Weights of a small GPT-style language model, trained from scratch on English Wikipedia: 2 heads of 32 (1 for keys and values), 1.64M parameters.
Each number is 128 + 32 x the weight over its row's rms, rounded and kept within 0 to 255. Layers, rows and columns count from 0. Numbers have three digits each. The size before them is the row's rms in percent of the matrix's.

# layer 3 MLP down (transposed), 128x64, rms 0.104, rows 56-127, columns 0-63
085:179111054112111142131152161111149071096115072121070161174133146175152131117105152148114155119084121147119104150150136115174133123142153072087124111113143078141184110155096160167106153115197058
096:127114181118142099125157199114164133177138154153188112072135139108147120070105090108098154147165148122100180141138174124183128183170182132153171087164132110135106116158094060121146134134159090
111:110113136140167105131089088156117094078182155099104145139092150156173095187149111112155074177101147065175142104122145059128133112129129163140137143118122134152106132099122132126078130163067034
104:184067188123188107140162111091135131124121209150148148083113142130043139141099137179057095138156145092117182133068120096132132184141149109152138118123136123111110150146117137141072127111122118
090:132147113080148096182183155135146173142129064140104117179138167118175171108086124163087152110119142124133189123121125119162142154117153132164148088125166026106096064138111117137108158160130173
111:090057106116133144160149128127140194104104115191144150112129159108149111125128205204139092133118111131154112146148136131109146082135096110154107148076084173136218078074142161141147118115112118
099:120150126079128206178154116123081130049157083119076139179154157181153084120142125133148110170141125183126106138146062112097141164154141147075174153096126095113133096110112172144092130092114124
107:170141165123130137113108117121171161169147165072157056147137136179111151125126094116141112091168131070141122200136143114142079113178141068140067124141134172112110153096096116121205147078117142
087:071196106079181110132050085127095097147139122145147078117130148112156130163177121137118127166171179109120128138120131161170114167131109051101097127115093133147185102077091166091118122127109099
095:127200113137126182116164139122152153102099123145149074126141143144075136122126090138139130141161166121099124106126154181076143059158110113118149074076125150193130142107070227135124167123115149
092:102072131137099176117148095167190162102081113102136112121134098081094130126160131143120090096169152108096161155108134160153074107099065105165160137139057140171172170120156103121178116119110191
095:075140161179095157122142164126111100130148124115087147139062130122082159146135064071090112127077144167127086105121143127118054132138130191190066124097122094120084167106139137089152141124113165
096:122142152161162146079122184081131094130101115124094072097163117108135130088149135121163126134161117212107116113092111227129087139157101124148132084127141111118157182148145164095159165125092062
104:142150095123101106185139115063128120170140114107133113126112146119159145058166158126102126060166088140150058158121124123126109178067088188098161164136153087123134158125157107111137154120188187
093:078106107127156064102172065096118115139088111168124149162110173140125129126112153162108151208137134114160139080105177117172148131122132184126189130161164124075087174145144076111102108124155087
098:170063167144169124080085146150130152065139144166137095082114103075127106113165095175091133165144099146138093177070121181133127095077150142114104107157121088099158134195126126140167168106127133
098:097088115177122134086073079074166117159107182128159128161122126187123158165122158161125160159170116182081125136153132182114082122141113148068124093146129138125109136180100143088156090091078085
092:176084147089137131110170147192077166072100104071138133116127106104147172122141155077077087089138088147179161147183169144172126085130152106131108177116148105097114106120120124171186124157110127
107:147106148062131142134108106126084087062108133120140173200134128055139159114114113139093118181096169175093147141084153187118103129147106151119139156121082072150148122099196107107146111113174106
092:172110112183092112093101065154141150175101117117124123171112131152095117130119130179178157128107033134147056163132205112089096109085091186142148142088146147120130135107129138104136129129089143
085:156155165105127135235150194222103105134131130134129142090106146115123160143170193110113118127135089113085085087092112158105112058111166129154134098138091123134151107147127154134124125115146079
118:155112113136113142072125133192073113093128114167114103099187064112100139189148132104136150087097130147083170155156128109116187112128140128118139130159099153164073166122126169144172175168077187
112:125133105152063133105138156153154083121141171132167132157062118171115138105136161176086086122191111158121126151082084111045124141177104138160109098110127070091144072108166104107132117081144145
095:128108106144103213128137147176124166149130147169111140101088125223094137173115151103162148154132119123127135102058118061135141145124148123112164093111089138118171132054114067187121133107128129
107:126116077174087130111161112108129180109168113146089094153130134128098124104151139159116129167131120066187143187107162039129162129139168118142174168128156063113169132155160159091079151090151138
098:095070099090184076090089119172173146128162118143111116110116132139114172165158134106143113155145177092168134132051079122119128098098084099134155070140059176141177141093131097123128124080134134
096:136116122145151070140073109121077117091116142143101065195071109100112111121147133106101078064117127137171048114167148166102142145106117127155117134103116133125073106161165107148110104148047111
120:118157086122148152130158094137078124124104175181137126088123150197099182126139137185123110136137182177172112086106126126118165176136118082178113163120167126127157109093091167079121180088077104
099:136157133193091169147130125184088157129151131116099195141121136110107149106150136159153086133091103151116167082185090101141048109142124083145113151160136132112121102138162198161100088133051126
097:149092119089115097147194127220079147144092091119115153120143135093117103140124141112153129128149134066136138175154134224185180102106153165092103151155141123147168163131111130183103108153137146
111:161116098142130116135098124117131161104068139154141115157127151160100133097111124152148158130146074134096089122126185166181134157093119142170168159165190105106107137240196075109166148118125112
108:156154130112179106102162100162137110154139160149114127130180044120120073149147141173139105151089108125113139108091119080096178111156084112152153051174098130079117107159140142098106181079168158
102:077145132165157108156176111142130170123139056151080168136145081125146102190140200110162127152086200129090080101093106101132158096138150083099180132156148154107156116123173148140131170116145127
102:088105056115082151161124099145154080173096084104155118175147106116137178156189153154166111112134134115127141108116160160138161057135095080093142160202176152147134098147141100098134137129098081
097:131151122083184125139129098113092112082125118112031136100125159172083140131171138188108124155140140055120113174127102110088131164113125151137062078073173131132096128094141154134117078154156100
100:146123084151134131157126136134157165151130177109149136113115142131089132128101211175075110128213083117180089068096133131183079117162086106114108116114103124114097152061069140132156145119115102
107:109114138122136129129122095176141131090167132145097144116141114134090121123115120149175073187076210160139131147139139113083171074142143106177099119139157142159119128012125177173110153121087140
107:138101114217124125130124122117131096121157095165131151099131110079138072105154148130094110121122127065124111162173074115068149056140173119126164131139156163136182100149129202096167147088148167
102:150085116123038129100135105128163173098129116075193133111185114164099146122130105140095141080103126127156053185109131164171079070112132131108154132116175173172155109137116154124128150092103121
080:123127103136170115099106141116105076153118151151062166100150127150111113161145113116145094148092068122102155153151163136113082087125106162178143099192165179121099187200150117130186096107080165
093:125173128129074164142145101071175107144113125132127105183148155161113119194072159116137181079117113125157136153125115056122065198145104165165151137095123169198149122118119137155105149103137107
105:141171134101111154102173140161110159104162155124083168170143126105169141134130177066105134147136198129148138100155123134189120102129179143138109171157092127081196135115099104220098130087140107
095:108109124140159079148108149185091187107158112116167115151161146156106164149193080080108103079111136082141115087160107127140057124090195137152154083071143135134124091151091156102116092131095124
097:117122097129140125064120110117116150140065089160210133123132172180093160176133176112119087116132162148142121141088134120161105093134106156105165087134076173091110125063155081079115115131116066
105:133137177114139149117174178183105079090199146080116147069107120169171096134179120082099098083146128110109171146151162089132130151126127145163075172117181144128104110158133164169104164165109111
090:090127122125124114085134198033076137089122122156107088132207135076128120137183134130083143127153109148132119166119081142146129081105130112097167149135154141150155114202159105132134169078145098
118:096114186205137116096164101094097167099092118152140170117067161158105147133124151118197138140111089144166109106096123155130144160125157136103146114099169087104174137145085148119196154049128108
086:167136136152056100111126129081166121157138121061132150127072102147114129153091191177156189105171107083155093141134104105138066114174119137119105125115175173148139099155162066126111104142089160
096:152083106166135166067136160113102108109084184135137107173112076118077138116129178152119062230139106139076113149148155121108137102109077125080154097136139176126130120132120093135125123120087078
094:118159129109089127129097128143086107118146158101115163147107146180125128158118189162200132119123144103147150141150037120144074202157123131135132162174151141109174197124144156101198120098150160
097:139062094053120112141125091090120077143110125075121220089157125158114133102135126140177142125180062094155114148153135120146130146115177120107203120127112164103122153117136102109124164148073097
116:113183107108100178146132178115128110141190075134123120143116108122141104195162094116063127080126153123102102142196120078121111126159114091112116129071151077155118085206136142124131135150188153
091:081118170119133094121080074165132189139133137161139123140099128073175113141136090145084083140137159088072141098115135150065113078151102140144115158147098123063114097090115115149121069181074096
093:105183103116084154131103066090120122120144151104152132123061164103174114140152214113082037157140150113176170124107127109122150097148103087112089119166120088104126139138105168120129151134074098
097:055143151135111101127156122173140135099100121166161203121118115117153139182107120141128073174129104111124129149124104051133192135048157097074115112122109151120085140094171136164124077109092107
094:123116096109150053191111095088149136142085168160123114207112150128160103126152153160140069108154088110149106175141111118074119154102069179116125107131143085196120088138104095158124114094158141
100:161063140083196058127149109117098094145175108174085134153163094129115171102144089133113145169086107172155078109082119089114122157087136123116147157170163091112144063143169121098098141119116115
092:120140103121162147111126178138140107151153134133114090124135137055119200149097128133114148160154114136095160177175103117153206123129094100128141123212154142190158110179133106052162159155108104
088:178143134171142112094133099116153162139202102123115096130126159122145112121168092154102150112150147106119099081214088094106120072171163129129086138133135139202061105172154186139111147154144156
100:163131204127094109136135155117103106133212170149101148129098060118145121142177117067117132103106167149093085107073114165122052161110128146109122097140165131102112081143105129157077130170163129
107:144148108128090095120115128120079101128112113154078202163132156150159136072137117190139120099051093128166166184173122099146114082127175132133115184144123056101146159082137151115128121148161093
091:172079138154133160121169079111139165117077121163129125091127150137101119111064139219121115077183098151129107139174082119105128150153124122157189158134121115119137128126135102181202121149075173
096:114086101099090175068134092178151125160113111080171066148104125106119115122099152139110086087170140080180122126083141089116129177112131138119155153098130116157136101113102138106181088073181195
100:116133137101128137131198161163091079127162098120122098120095151118128113125135170143157151155132096151048056155064191081119092131156156118153134182166146111124140133073083129146114124093179082
108:128134158075120124158053141147058148122097115178116128163151144085155116158111134119059068121147170114130123135180154188148158100046141138147095136151112140149144121117070159124159079111106097
117:094104144081156102096042163158099095107118173157103098179142182144060150082123132119104097151134114134139110189138110164126114102146133116091094091100126134108166113142147128146140143122201206
103:145150108168132153165102177124093101200102119097054088128129120160156143143090128132121078134084086123166126149124126031164123118119128132155086117120186122180139119159102142153129053140157101
109:149088124071096071178074107085139152076130088145137146124168152185124139102154088172073136145097146092150120120108175143086140087144159090117152129167216139091119139108094109096143128132099099
087:200095106153104134065175132084124123153143141099148086179110129186121113108155089143132124113103060167095160114120117117197175101138124127115159158132140086163077110127098125149101166075140065
103:121180101144102038100171128105137135077090091065218144123146157152132100089131135135150125127116139170093104107181124107157119073104126137098145171089085150144137164128144150115197102136132125
094:123125151136131158174133076063137140138109130139085116157117113143164179114110125171210185109106101141131150182090038106114123137153154151131167167188091112098123138125145104117136197166147133
099:060088176104087123133100145138085135124116154120077069106149129065098107089139070152101146158129104182098145165065125141153202157134102159103102125132141148130168155134106079099178150116162121
# layer 3 MLP gate, 128x64, rms 0.166, rows 57-127, columns 0-63
105:130126198116115060163129168148076138103185166201108124074088130121103144075153150112089110186204106098105121133124162130123104121133106104153150088159150095098154124124115064101114141134119102
117:060172152138123070095057161114113162117090064123097124112110137126093079109155133120095116178072147086097095175108129130126167095133162125144180110106155155113120084098098123130111158166060113
105:095071177094175086128136111138164141154120189184128113089132097139119160150141091084142034146130160124077111135150143119194150170119097170150124104137135152141155183142131082142093130179147144
111:156133147138175159120073132177158100133134121114057079131069167079130166165100145154102109149100086155150128168111093117199167157160158120133139149149086175134185098115159119070121155146098102
112:118103104153158051109116134046149135100142182134134123099091190112115194104141093169089132154137139181089168120141122172107086115183140135089179109112127126101110128134129118109146094121203159
098:097128071107115106102112173166094116155148102155106106162140096148133094131123136144097164172149096103117115072145156129095148106131192161164101126082111090099150130176149108070103052128221124
106:178096153168178135206123164161132131116097106114110171130090110087123167133156169074145152143106155077104155097119123173125150093142098100159142101153164196120126076094122128155131112147078200
084:164143117162153152179133162149161113171173117145096128107080199150144080121103087096127138135105119117146119138166067102167112099125133149052172113140117111062092098185168100143102159085109163
093:161135147156121190125130155138151166122141152148172059143111174152122180084134115159128151115077108135142022096130191105104107164111115176102108081104151140160166104142088176158136151137151130
073:119116091073119114138167086112146091130108157173163151158169122126196131133132113125151125095120135065088164092055130114149223136055154120138106110120107092157172165152101155132169117131158123
086:139115149119152096097092090165110179174106098119155139097117174116136154078081080091108104128100056115133079102157127092180137110088105155091136104126093084103146125052101155085110140080166154
108:112111085130119111108090141131126155183102153160118146107222163129134161085098113085170125105159100141093105110138177136155131114190161147157165102147111074126131117144180168114179169170074080
094:173131135120130108167137103141076150160098129182074121145152097136139163052145165154146115107167154167101125130141156142099136162159158180167179103191065128134114132132173057141140109110189139
089:141121117155164122102148134157183145164181127114140062098155125107138161189087127150182153170115128117095161149134134193170077128065111148150114113187095100142139082125141142134203130155077136
095:077135125089095131103165141098064123136194093077075121139107149158170087113143181148144124070088117073140132129135125159062168147181143127136123142133174124091116137100065102113099086126167136
103:114081099083132119103097176153167169123107156101123041120084087099165126134118094106132088162184097128076063117174140130168086173183139105112112091111130129075118119180144138144121131142097108
091:186070151128084162139190065111091113087139168158119134079054127161108151110118125135159181140131132058118072175135139193113094141164145143136074111145121135101133147158117152141115087117118131
101:046172093132095112151154147177131128180111147150090097108147144179141086109152130129120159121141097101112105080192136144144091140093166054136125120135154155092144140186077143137094164167170174
104:079112167085157088124122165112076155108159175130084084132120111179133135187183122147046094113097177154115144139113099141065164126133125103105093100178130166082121099146106107131097131154080128
081:122164111144141100107190118164109120166133123093088150084113174138139064127103141125062184098080141112149173107111099084135102155057096118149122125150122144134128157051083133111055108111151097
103:147136087111160082158102123082186088163194082144163175121086127143153109167142099179083143123172162152100142112102094175143078080157106193113106078154134120152111099089168126106129114134140137
092:118160135194094163109117207123129143099113117098155127104081149173168173093141103164107139159086110101119181176139104137083130109162164146182080096118088118085161069161159151089144146115145156
091:116090126119134128153124143078073077138125110099139136099138090091119120130191185178124084099090159158121172148095079157128121158137086087102127099107072107124144173045119072176119090121109146
104:059121064138101150142123186129142168089142111164118063086110164107102137146160135133101120154102152132118186192126096099076136081120169146168131152125141169102132073079194095104136129149127106
106:089172123156155095202156142150131154101097100147122140115143128094079175135136117128112162115071161102128089125159135160115178079141138117143142133221144082171132050152140141154156171163128082
091:114103138082096176113099169119121131133162176150128113112169166105149152179161106106087134146163081153062197146171084112078147137134112090122083097107112137147143134127042158120108168092160158
133:150053125125191114111106157165142124119135189178142082149153149112140139092140134096110076175135098100049157128122068158149159193150109110080104108145144125171155105152151118114111133085077145
094:079146131107140197111106147175108143120140128099094086140126103168204109183099125130145091141152115148102169057141133120144081158151123142109121159161082201107111116109139164122192104195152139
081:163200117106080163134145137138116159101106158164079142214125184088154112142084168157103166144142107110163176139093186129130105151108190112083153156088110153127186149122121123162141106143148146
104:189063136172156125102095178169076083112149150107154124099115125096144171139107104082122109173067165075114142063106146151088133150130102181143097067151159104117098109143103127156162103142127107
111:146143154011181151133153140139144152111146084106116150086095089169146085156139075157131142172130083139081124157087126124144127163147156166135174094150141164078163087119136117104176156115160123
111:072097108144122074138074113078135069178136140175132098113114162126129143077149068156102097143172119183114159159117126175123115124143125070051132092156095101123155105152102107100156102135071122
110:114097121117184141140136126089131137135107140198169156093171141163149117126118087136153138138088088133055120154076181139076099182125094147124137140135059138166111089158161166183075111105099097
099:072145127160123090086131156160161129186121177136162178136152142124138112132133122102160105095115120136097144139105141133175168068123190031142150158124086114140178089135097081135097162190133161
095:106130090119211150141128137119170126098137102158128102151136118141153095115099140147084129164111105133157099104147170139140098125200116079174089144206197122125178082128087177153178090113160129
105:146168179093105127132096137164066134128162095150111137094114114152156130115112128181159199094099070090147088099116175085103121118212095114181170109097090169119129114132125075106126134105091143
102:185089110180167122095161159149134083093106111190133150116083120124129102130069066102135098150186096136048103104080131196132133182142113158125135115109119110172179140153132151118139119164142126
096:097136104094136165169100178107139104078118138134072052104131078055154143141112149178179144148159158145121132108159081109112149180134116095161127107146173086081141192115156170148110131105146147
079:184159113152129143167138085150150130101203106121129144080088134126113040146148102125149099097113099156166098180101177114100122093143103106146183099115103103131121180077088107102098128106145195
092:079068177105120190151102107130119134087183074110134093108107100058132159100147109131137135145151120118035142076131165188113109122167133118165124109166133114078114114122135110144120176128079164
096:183114160088178165138111155193154099033178114148127129121149130165154091107138116105145136167125151135081066159166142128167144141098164148139140099161125095068176126114120158134191134166123139
093:107100152100138167077171128119131119144116114177083125080098103108131124057084144147099178130095116167121139116076104187128144113124085161139061177153116159067156140147145134125192160134186102
097:093130088121152130154143229096091121091148130133169146125089134147154148131098136170084122166104123143156102131111138175142114155174125211112104172136081099072125085090105138127154177139098070
107:160126082112107147102105236197116205075096110137102081115120123167116140163138181092109149152144126145115124089144105104106079094146170140095182105138133131153107117130160086143114090153128153
088:122196138131094173131167102130075151092096127130160131147122055170131136193175153133082106151132146092130076092091187157161123130166122108087134087156099146110145140159136107140127172183067135
111:137138153147213072126115137166097196147121167191145127114107127150149167172097141140211119140180112164115105121118117125163200118078177175125149154145119139096138163163124110117098121096107137
084:108218077112115098114116114137144146126130138124135121142106145162229101089112172123105153117117097093087090170199106117174079085159124090156138077175140116168142125114107148136087105153110131
099:136159127132112140177140168064107141084136174090098123119128146152113180130107127178108089226146150169097098125087149148113181119107101132057154144117104154111174121111119183149168103172151097
104:077191096122100049094068139140168117131145126142104134089155162122087088096121162142115128138108139088114113116167123134096047062143151175145129135167154177126098137084194103117109113139105149
096:165113130096135151108178179077098115124123163144140183089096070118147100153094145197156124143159108169177129168121154145158112208108183116134146135122098125092076162127135102109137140063169149
107:133069195127166144136104155124128099122043161106137107122116154147045108054097086100155120176135060127158118152074127122132086092154110149156116116123088156108131116110117141069131124135088114
088:152089116117174182108173150116097118126136101131138145047156103174188155065171106124144160107167162122151115197119185105127181134192153112159097123125115150167166124116158094129095148144121102
095:163112109125132139130173176087182158097117122117144171181075121120071113085104163135135137103128143140113073067148188121114175093174171132095115191145077143105154084146155076142170127125122102
097:171116130116124155182119169112114127165182098124127105086138161121125150124105074094051091157110118078108164080170146158174124171128134148109173119131097097128157126164141103136066121227119142
094:110177098184136117129072109083179117144099097136124089162118187103166133078141104088150094138163131135154104179121153161070139160141148141155182099115101112203108093118099142103187162150146158
089:075151128131095126126075155162104170129176154148167122104079187104159091117111136077196078103138123139108178147182136121129076187144114107091115139140078096119155175152116153184163108138104134
105:125168133105124097127084125133116165129107125156178147078108087142144140091118140078108067135107144133090063093133130181093141116135134184122124093129048158058126127085133116153134092080047138
089:130134190079133164147109130089155072111129116087113152073151113108141082209113159129119197127180125105120141070133135097119137094118129128089115115086042167093106105130173130129121104150123178
117:117167166157163142094128162133087186149125134159099103125151165179148097131159082097084116108114138096144170106142120183119079147126153121101139025180130111162164110127158137058116179143145144
094:150095131142154114067101153109097151164110165166171135130120132167175119158155137141107137124076208161104149116087108141127181166149101120179121123181121133081153073094140132095107146145206071
106:129167118153152112087128175095120178109097127145109172105158182154191102119060107118124092113138093106094135123135128124203151164102157091118197090148123098116151128171108122137102202112163181
100:127164091112129116155090188137107098140102136148164161121151185141100157094103113129089089140127072153101142145091183053108195149143113104150123051112120197144146120123125048126149130128143135
097:083148154135101169141160151130157120139108124129115081103096145101137088216133159141120137184126143127048091115113189084127199147163110089084145132114155177119117141107064128068116145120153132
110:113101110115183181129142112125122137087102112196068145111126091137066162091111150077099161165136130124089205136104137097127162133169099149104124068109127075153162104142122090181137177113144160
107:091152080125213186163150168107137184140111138131133102110165114087187148114073103178180130134147107094082177108129159181128150169133108192158143104136087127114148114148138160080114126122109129
105:130058119145169130196150184104077129165123114162177123124123133121096200093109109145120124166106130104072166091121108136106090118157111120185103082096173176134116089111115123092079083092130100
109:087207136163127179090189139120108100157137123152155143079068132109133074116112130099126117111140180165083112100136152163100132061160143148122147115141074119202129060083140110125115135119158108
089:142167117122137098153172135106151151134056122093205179145115080089111160097131140138166130168130119129111111132170138083129187140193092153084131135174133128104141099046173136140166132135103178
091:132108157120106137121172131140159144116192181114118141082123161167108115145140202091116096143138165197110114172118113202106156195122136102106160135137072129155149092145148115133208116163084130
109:119086174127121158116152115134119216128127153124126178092125141072135112123087096117104143150146111094146137122077143144084114185153106055099183059115143069143138103075177102171120103145120109
087:167118121107117106138113143121148108120111081139158115158145208144182167145083133127117186120157167119129139110106098190131100136103165093126206078147071081168056159123125138104080096119131159
# layer 3 MLP up, 128x64, rms 0.156, rows 57-127, columns 0-63
110:066168081121146190127087128097146115123113059133127089154194183119154147117146199154122127118077121169149152174153069097128132154165102101062098124144099090132135170130137165115118155142130136
106:131140107112170168109137145106085118185092154140183128153150105152054093134162156123116162130143133180129070076141077111161159124109119128066116097108089151127157109138215084137135165123100176
100:114182121140077208166091138081121136119181125124124132151119144059148160127136065122065143135144126163080162087103102141178100140128150091090119199101162143154142125162114115122191116124123166
101:139146097096142194144082090149194136090100171143134120134074113142117117142190073147139147184085066121127123144211127129122126121152118183132188123121181155105128129145088118155088114120089128
117:211095144084151138114115111115168112120186166114154141129134103154150173072092087110153120134056083107158124182080109136135123128120122172110182108183158095169119144146180110079104159105110121
100:111115174150118129100157119081155099130164119082084190103085085172147107097158163175113111150076124135128126159181141128127156132134155163103150065199156078118172124099128143108107117084192162
109:118127133146165107141085158095106154079040152150120184151120150106078132136179114114098114161120175175108168163072116066111189139142088193151113139118145098158115084094126149111105137104117161
096:097123098122062157128142096184153130062111124185137090169134112187138147177107126118180109167165102130126128083112096186078118145163114119082093119103165164117142118154186130088086118132178117
089:117120149161144104122199154097121123132106109106176166096125103139156083159100136149145103084148135131104142130108029109116169138038151101150119180111105135051114094143122084164144084157138148
099:086089096148108161097105132185131174122104070101113108199130141124109179146122121098123084161105169123111124071104113102117128146136188150164129089094080178175139133126154094101167133069190119
093:152132163160151131160112167171121133106043138154173160155161093123168134148122126165192067126156111124092161126085138078155165147106083116197141159176112108059130127133125173108151165105128120
098:089164124117122039127116100114119119103159159130156140150125143158162167180123155141069101104069135106135106156115114134119116155085182130092147163126149139135099162089135085170088056093203161
100:162155147159114094107102083124123133125150144111090150120099127166193157038152182092161127077126154158117106175130157148079120170143132126137168173120132087162077155116135132097100077110201148
102:121147132136104154117084132123109117148179066149092154124141195193140089108151158097082107125131102118146094164159173118096126064153106130091124140160153133185185123169137132151209173097165144
097:081141097105070126175073123133142169146123134147195127083098164099074167092091098171069149116148084181155118163150098121135151058092152128119150143142111139158097122122136102204158123126134126
104:171156141124088106146195173188114141085162102138157160098130141146082096170035167109132096163145116108136137144109100155110179132121110170142165150099133110130116118099189137189098121147171173
095:160125091111125125142126165128116095213145152121125137085124136185116091108112060131115124089129103114140059095163113184162124135109176119065149136113068164089126123135201118113123140193167134
100:141130126134094106159139124113161129145155098191125103130123101137054173128164117070168151173134159153165144149110089105072061105102108162178113085152153107112131064121134165198120130122066133
109:068102175100165128133044161174102126087127119126108095150128088105128182168177120117170146136135160158152139134129090190088165049115093168147076096133157122145121111094116125141078120137101145
092:124049211103140152209162162143126050146129079139093120115099152104169140151137179155162139133067130120129098124138078140123085136096097145150146131103099108142169135079083144111126100113137137
115:099164203143085118058107135152115135100163191097152144121111106080122198149142110071182146164164152086130107127114142130115115107112142141105139125116107127102096165128094167091102098102138038
104:028067159125125129123124110079131170122126127137118137094156119099118188137090152063045196128146121131126142169115159176115133111129190117103136147148111128113068144123124107102074094143129137
101:122114098207081204153109172165141105155133145123065080154069169189115129127075156162187152122086150106129097151145103122158126150113150137111121161129120126096131106072088127168106134121080134
104:138105181077104122128111109113152096158073113106119126117122117081114130144050127143215109125140152145135129121081078149113156100150058204080148084094124080115151148137164144126097083092127127
090:171145085096118133142189119111122129100095093105142128156150110159125022132092117131151080132135142165133082080137148175121136206152123169139089151162150078131176139054120143124119144129081131
105:141143129111078164111139167211144108090179106100142142084145149137135159095066149079146176103074127109116148130129094087088115093160148212156111161152134148150124103079099113106146187133151113
114:113155146163044122203112137151140147147119138131092083132106121102157157182098138126091090129109113134084118145117148065154136145136178102132191110122142189134131134207123078163169144125183140
108:105133207122134106127080107134118138118162097088089128151168093187056111111089156137124064119074116109142101108048169106132148148124151147126139147199101093088167150135085149137129131120128175
088:153108182168130083194094143105144133134093151152065163084149121115140107134118127112180176111106122092149141150101119075082153164083104130145134137093073196057140087154144152175102157119117146
093:099151098129112168213165136168108168194115089121165110117145146129097116134167129086156179128103178145130121146141158162118150073122107096188088132109090188112114077126173142140168109144075153
103:121115105200089147115114148208117155135120155160211162154131115139129150094140140122154128077114131084107171064145168129112111132169146139196140102144154149200082189119145134133116126120131083
100:136092068096118134163134115124178091111106165086092103105135105170110161061110131112152168147087173084153097167186163108106165190173091074137128158163121101128137101116079152124142166104107097
097:047186070098124108137175160131216122119127095140120122107114119159107133148091182155062145126128147123111138084181112085133140103088137170135152103119139132102121190075127127112082164162132104
105:125178138131110171182080156145124194160146059057098107142141135100108106125112148141152161128109151078134170109136144147113150094173186122187158141086128103139138108054158102106138139192112125
099:142113152150193165101101103090115147218144089134135183170145127176086120158134069143093124099090111134104103087091166109131173113105129137151122134152100102115161117105141065115174117068139071
104:115092096095130147084166165135122130087157121118128172170131134127115141141089116130045137187145070065125124156117112080127155216134157111148130095134098120137143078139107162131100152174151203
098:089099103089114111063157105154122097095130154146181071180133131155109107106160143096095152145148101122099127187113154136087089162093161073083128123093127150145073130131101082201095076130125097
091:141129072173100187147131113150148102145153146086137191092086165097086111140072103119105076172153138111167125182162107143052122139149132115156147162112143080128135081116123191129096127125068110
091:143084129121157134077151150063144152115124123118115121131130100152206205131150014124132109103090176116130106090145130113120133182110165140133118137127095077081118133174156121101160110116100174
116:133049109113150108186106184074127165094190038131151122110086066110122105139124087150126113124123099158093084122122157163055116118093113111121151169142150118099093121105127121144145123161093148
107:180120124152122120118094093175147104168107105165129059138105128176143134090119127161146155145121107159126167113092183093149118124064184129119188116128188099091148098191148135094171062114093135
094:143094101119109096105101139127136128196123102112136095125128169055066148118174084148128186183127136099160159128115150146149127135065129165164180124092126126079181200144150167115095149159115155
095:116129053133124150095150162139157136142194136109185133143139161162137116142128175096139111132076135096101100098156185072128132073193167166112094156165119087136112123126179129191148139175137085
096:124134146171090133160146131100133142146081123161119127164135144143091130103142143160129110139176108129172155182080141100106131103145148106169110110159172109168121131000092138176115143097107201
099:156119156102155156072137159178107148141170159118173052130159144142210132145117106098140121078123138125105142162086130131138132150028162062141162163124079171142117131113155134110170132150123117
115:156164148163179182125152147115101167160144167114123157164072126126131142132175133089158191105137086075146080105126087159072215135138142127129094104140134102170141163126157141180125173121114173
091:066154055120140160148177109087152135109117095141107079103108082101171121096083116180135129098096119124144093081130113113183102116082137147171113127067076107092092164104110082138152086138102160
102:200126188102159106146102126154173087159098137117135147172105111151171104114080191069091114118105162076121103094139137088103119172113158078126144140121048111158101144136107117169099120148125078
093:110112098091119085136140120105174098055092112146127149116061095136112060050096195096123084126118146142134139114164069136140146117109117184172113158139149114088140161095129078114098123117098088
095:139111071082137116164182102067128050121168102120156189100118170149109112107168171134170112125137139135121098193168157116136155102104148098138194108102111174141133146073144150153139180121092121
109:107134078086099098096135095147156114150105197100145115103154091103202160077126184074153084165147093108147110050096096127142132148147128187128156158145156150109138115106153128154119183152098149
088:068098118093087049158139158147170160115159162114124124165186133061128052076140131127129114166150096074136160124136096118133161127163113113127159130175130130140116093105092157148155134145051108
111:135151149097128131174179137132089134180203097131093163106083150096122135148156166117161083131101111157161146101068146122137110126223101098176089107122155137092111159095086164135112142152073102
102:185081099108111114122151118163146155177092124147182142129163133123115088107108145158126167124174094113132126131193104123207067151163119151069073107199147147150122172139101091161161142157141113
096:176186107149148100115147144136050140128091155163110149127088189156148157104069179118134197121117080101188042153118147136160126142125078136108133129161119097158145178129129140162127114114137154
098:113096092099108159080076105116116120113100101090087113182081154150094098109137125081115097166116135068180114167202200129140128117195133125120190095139116118123153124098116139116194114120103111
101:145071108112136124104179132118125080137139127150116104157123136137093139180096131159179153113161153146102162174188120087150142108104146101175090151208156094145167111154118210070130122178142091
098:123155089122146063052128090152111154119134090187107103085130135154142121077169089117133142170094105139108090086117076093123131132092136121157132060170131116138063173194163131123148161161131116
088:091122186142074092206146103120082151089097102192178123125126127101055134102113124127172083094148164125174138194145173116120141143160101131138151116125095126140102087087108136113150122119079175
106:106096119118082111077098115079143130143153145134176157170107129106109119138139138189080084156072149177130128147151122122076141110128145098187098122151092146111170069100141161133147058152201173
088:109168109109099131157176163108133126132138095156141107113124175172082122146141132137117132119191179119117131188089094057102131124115213144093118184110127145124116153132101184185192172155134162
095:079157101116098134154126117151114110111169092075155159063187142160143065065124145085153114107086140111122142183115162076149115128069099178150173160133117116115108157165163083136139149137177153
099:060123138135152096121092100109126137084205125113103095089124090096159114209092114117154130115174182129104172068129132171101156147148111126086111086158169193148100157168120135121170124114109147
106:100115131165102127110209128201145172129107138071118096145177173183198092110121141127177150161164142110144139124174117123099138080117099168113160160111124155131099111145105128091115093167171071
106:121088164108059115174105104187134111063141168121116131115113202108096120125159158114062108128094158059169156089124140095140101132122176095116151105118077121123160098170158156100079128117158130
106:115070125120159123154112097174128104170127110081159077146170106111096144128065143156110101124192132124097114149174125153073134105157109115179093147123130109170136152160217114125113099084136202
104:132064140135111116128101160109128111148106078191106147110172087223093156141163123132091125140130155092149143091090108091156178130164151154175134128134159103118196105131084137100119169147163065
096:164159111158153178186158125125119179112138192118196144151152115123065128115066132133153098112075149129174136129130161177110157158141134110098134130186120168094155075135193147138131111075151154
091:119118099134075090080121124159135137108102145157171097088114081199161123099104160089116076076131139120070138117117104142140138107112172106137076157171107096115166090115169131070144130157144040
101:193094180119118138141142135177093140066114120135179083167146216177126184132174124077105109148152189113113125171166146176104155124116102075138116125178104114132112125144145130129123090126147163
094:110142148111130152120110143131107159147112116103116076071103114102156171139162098089151126160143187146164063157098126124177172187149106137108139143167132069139128094098048117101132192180077125